Weights of a small GPT-style language model, trained from scratch on English Wikipedia: MLP 448 quick GELU, 2.45M parameters.
Each number is 50 + 12 x the weight over the matrix's rms, rounded and kept within 0 to 99. Layers, rows and columns count from 0.

# up: layer 4 MLP up, 448x128, rms 0.186, rows 383-402, columns 32-63
# down: layer 4 MLP down (transposed), 448x128, rms 0.18, rows 383-402, columns 32-63
up383:45 38 65 74 49 57 61 46 53 61 50 43 46 86 59 54 57 48 57 71 55 64 48 53 46 50 50 53 49 59 53 55
down383:61 44 36 51 39 46 58 45 50 60 58 36 56 42 51 35 50 61 51 40 34 61 43 58 68 25 71 72 53 62 54 61
up384:37 55 48 57 46 56 41 48 32 54 42 64 74 26 43 54 59 41 54 59 58 49 60 55 44 34 28 52 65 52 77 35
down384:39 49 44 42 35 50 67 46 52 39 54 53 41 43 38 34 66 46 34 51 46 50 67 37 39 57 73 40 57 46 47 67
up385:58 53 40 56 20 48 38 57 91 58 38 78 61 82 38 73 36 53 56 66 17 71 46 61 26 48 32 53 52 30 42 47
down385:40 85 32 50 62 50 50 67 60 28 32 65 47 48 45 69 68 19 32 60 59 37 47 63 31 26 52 44 52 45 58 67
up386:51 66 32 49 32 40 52 48 63 68 70 55 45 42 52 50 46 58 38 53 65 52 50 41 38 51 54 58 51 65 66 44
down386:34 53 42 55 34 50 56 46 45 40 24 37 59 76 65 57 66 48 63 49 37 32 49 58 38 53 57 53 48 74 50 48
up387:47 60 30 54 49 57 50 51 56 46 50 48 45 65 44 32 53 63 44 60 36 63 34 45 46 47 34 64 45 64 35 49
down387:58 38 40 59 45 62 49 53 55 65 68 41 56 47 42 39 30 85 45 50 53 46 38 68 35 60 52 52 54 64 41 61
up388:41 42 53 53 32 30 53 42 26 69 59 48 37 53 51 56 36 70 45 57 53 55 55 69 43 50 40 54 50 30 47 24
down388:58 49 40 51 43 54 49 63 36 44 45 44 49 39 32 45 52 37 39 44 39 58 30 59 47 43 41 49 47 74 45 49
up389:73 33 46 41 51 49 59 30 52 51 45 60 60 57 48 48 32 70 54 39 44 67 40 50 43 58 49 58 58 48 60 29
down389:55 56 61 39 53 65 43 52 56 33 53 59 47 53 33 58 54 49 41 59 55 56 39 55 54 57 45 50 62 62 23 63
up390:64 56 59 47 35 50 54 69 55 55 44 46 60 51 33 60 34 56 33 73 50 70 43 44 47 57 46 43 57 44 55 60
down390:47 46 26 41 44 44 41 39 51 69 49 46 38 39 49 47 64 54 44 46 40 38 56 51 62 38 56 46 51 61 52 39
up391:60 56 57 55 56 35 53 60 58 47 57 63 49 49 48 43 43 59 42 62 54 62 58 43 36 51 33 64 59 57 52 52
down391:55 44 61 56 53 57 49 63 46 45 48 50 48 51 45 44 39 57 48 57 45 62 49 36 44 66 49 58 64 50 53 55
up392:55 62 35 58 46 57 51 42 38 42 62 40 41 59 32 28 59 68 42 62 40 57 39 34 57 65 51 62 64 51 68 39
down392:51 81 70 63 71 59 51 42 50 56 49 58 45 48 74 67 28 57 42 49 28 34 48 31 50 46 51 49 74 47 38 55
up393:40 69 68 53 51 59 60 58 62 71 49 54 64 44 51 62 37 69 53 69 51 48 55 36 42 54 53 51 57 46 53 47
down393:48 57 58 37 54 68 70 57 31 33 58 58 68 73 48 43 58 41 39 28 68 38 38 59 36 54 36 36 47 56 50 23
up394:46 56 59 50 65 48 38 51 43 55 62 46 60 32 60 41 37 66 43 59 65 76 35 38 51 49 42 55 47 41 63 57
down394:45 54 42 71 33 58 46 54 57 51 39 61 50 66 51 50 47 48 58 51 39 43 52 41 52 46 48 39 61 50 52 41
up395:53 54 71 54 34 60 51 60 44 43 54 31 45 51 40 44 50 33 62 57 47 49 50 40 54 47 38 49 54 41 52 56
down395:60 52 52 56 46 60 48 64 64 42 31 54 69 57 78 39 40 48 55 35 55 46 51 47 49 58 60 38 49 54 74 49
up396:56 38 64 44 43 41 53 62 69 49 52 50 58 55 38 34 40 48 59 68 55 54 21 54 48 57 57 63 48 55 46 45
down396:47 64 41 34 40 43 50 31 48 32 66 77 73 44 33 50 96 62 54 36 49 44 19 67 56 61 41 34 59 52 40 50
up397:49 53 46 39 68 51 48 59 40 54 54 35 52 53 57 39 55 41 45 53 71 74 46 40 53 47 32 48 59 40 49 62
down397:39 51 46 55 22 56 55 53 64 56 38 69 36 65 32 59 47 48 44 52 45 26 68 56 43 50 47 60 53 52 62 44
up398:51 49 57 50 61 59 57 52 66 54 35 38 55 59 60 55 40 55 46 48 57 47 31 57 27 49 67 47 43 60 54 20
down398:40 30 60 42 39 59 29 45 41 50 57 54 39 55 27 64 43 47 46 44 56 50 50 67 56 42 43 60 46 59 37 53
up399:21 59 70 67 25 64 48 60 63 52 74 48 64 38 47 36 57 61 50 71 61 39 57 56 67 53 68 50 58 43 50 62
down399:58 54 61 30 49 54 60 42 68 43 72 24 50 41 54 63 46 58 63 47 54 61 52 38 48 28 48 53 46 53 53 52
up400:70 38 68 48 45 30 32 60 52 54 48 53 49 35 39 56 38 35 35 42 59 45 60 59 44 74 56 45 52 33 66 33
down400:45 63 55 48 42 39 26 34 36 44 59 46 43 53 47 39 38 54 88 47 54 47 42 38 61 60 68 35 15 39 59 53
up401:39 59 54 40 44 20 74 47 56 63 52 62 53 51 36 48 34 65 55 40 57 54 51 50 40 49 43 53 31 46 73 42
down401:61 46 49 55 60 60 54 55 59 38 57 41 64 48 43 54 62 38 41 69 46 54 31 27 37 67 58 51 46 64 62 26
up402:60 38 42 61 34 34 36 59 39 62 63 66 33 33 37 40 57 54 48 53 32 72 56 54 54 51 23 53 59 66 60 47
down402:59 42 47 48 53 54 33 38 45 63 50 58 55 49 52 55 53 70 57 40 44 21 72 64 57 55 62 53 59 47 33 40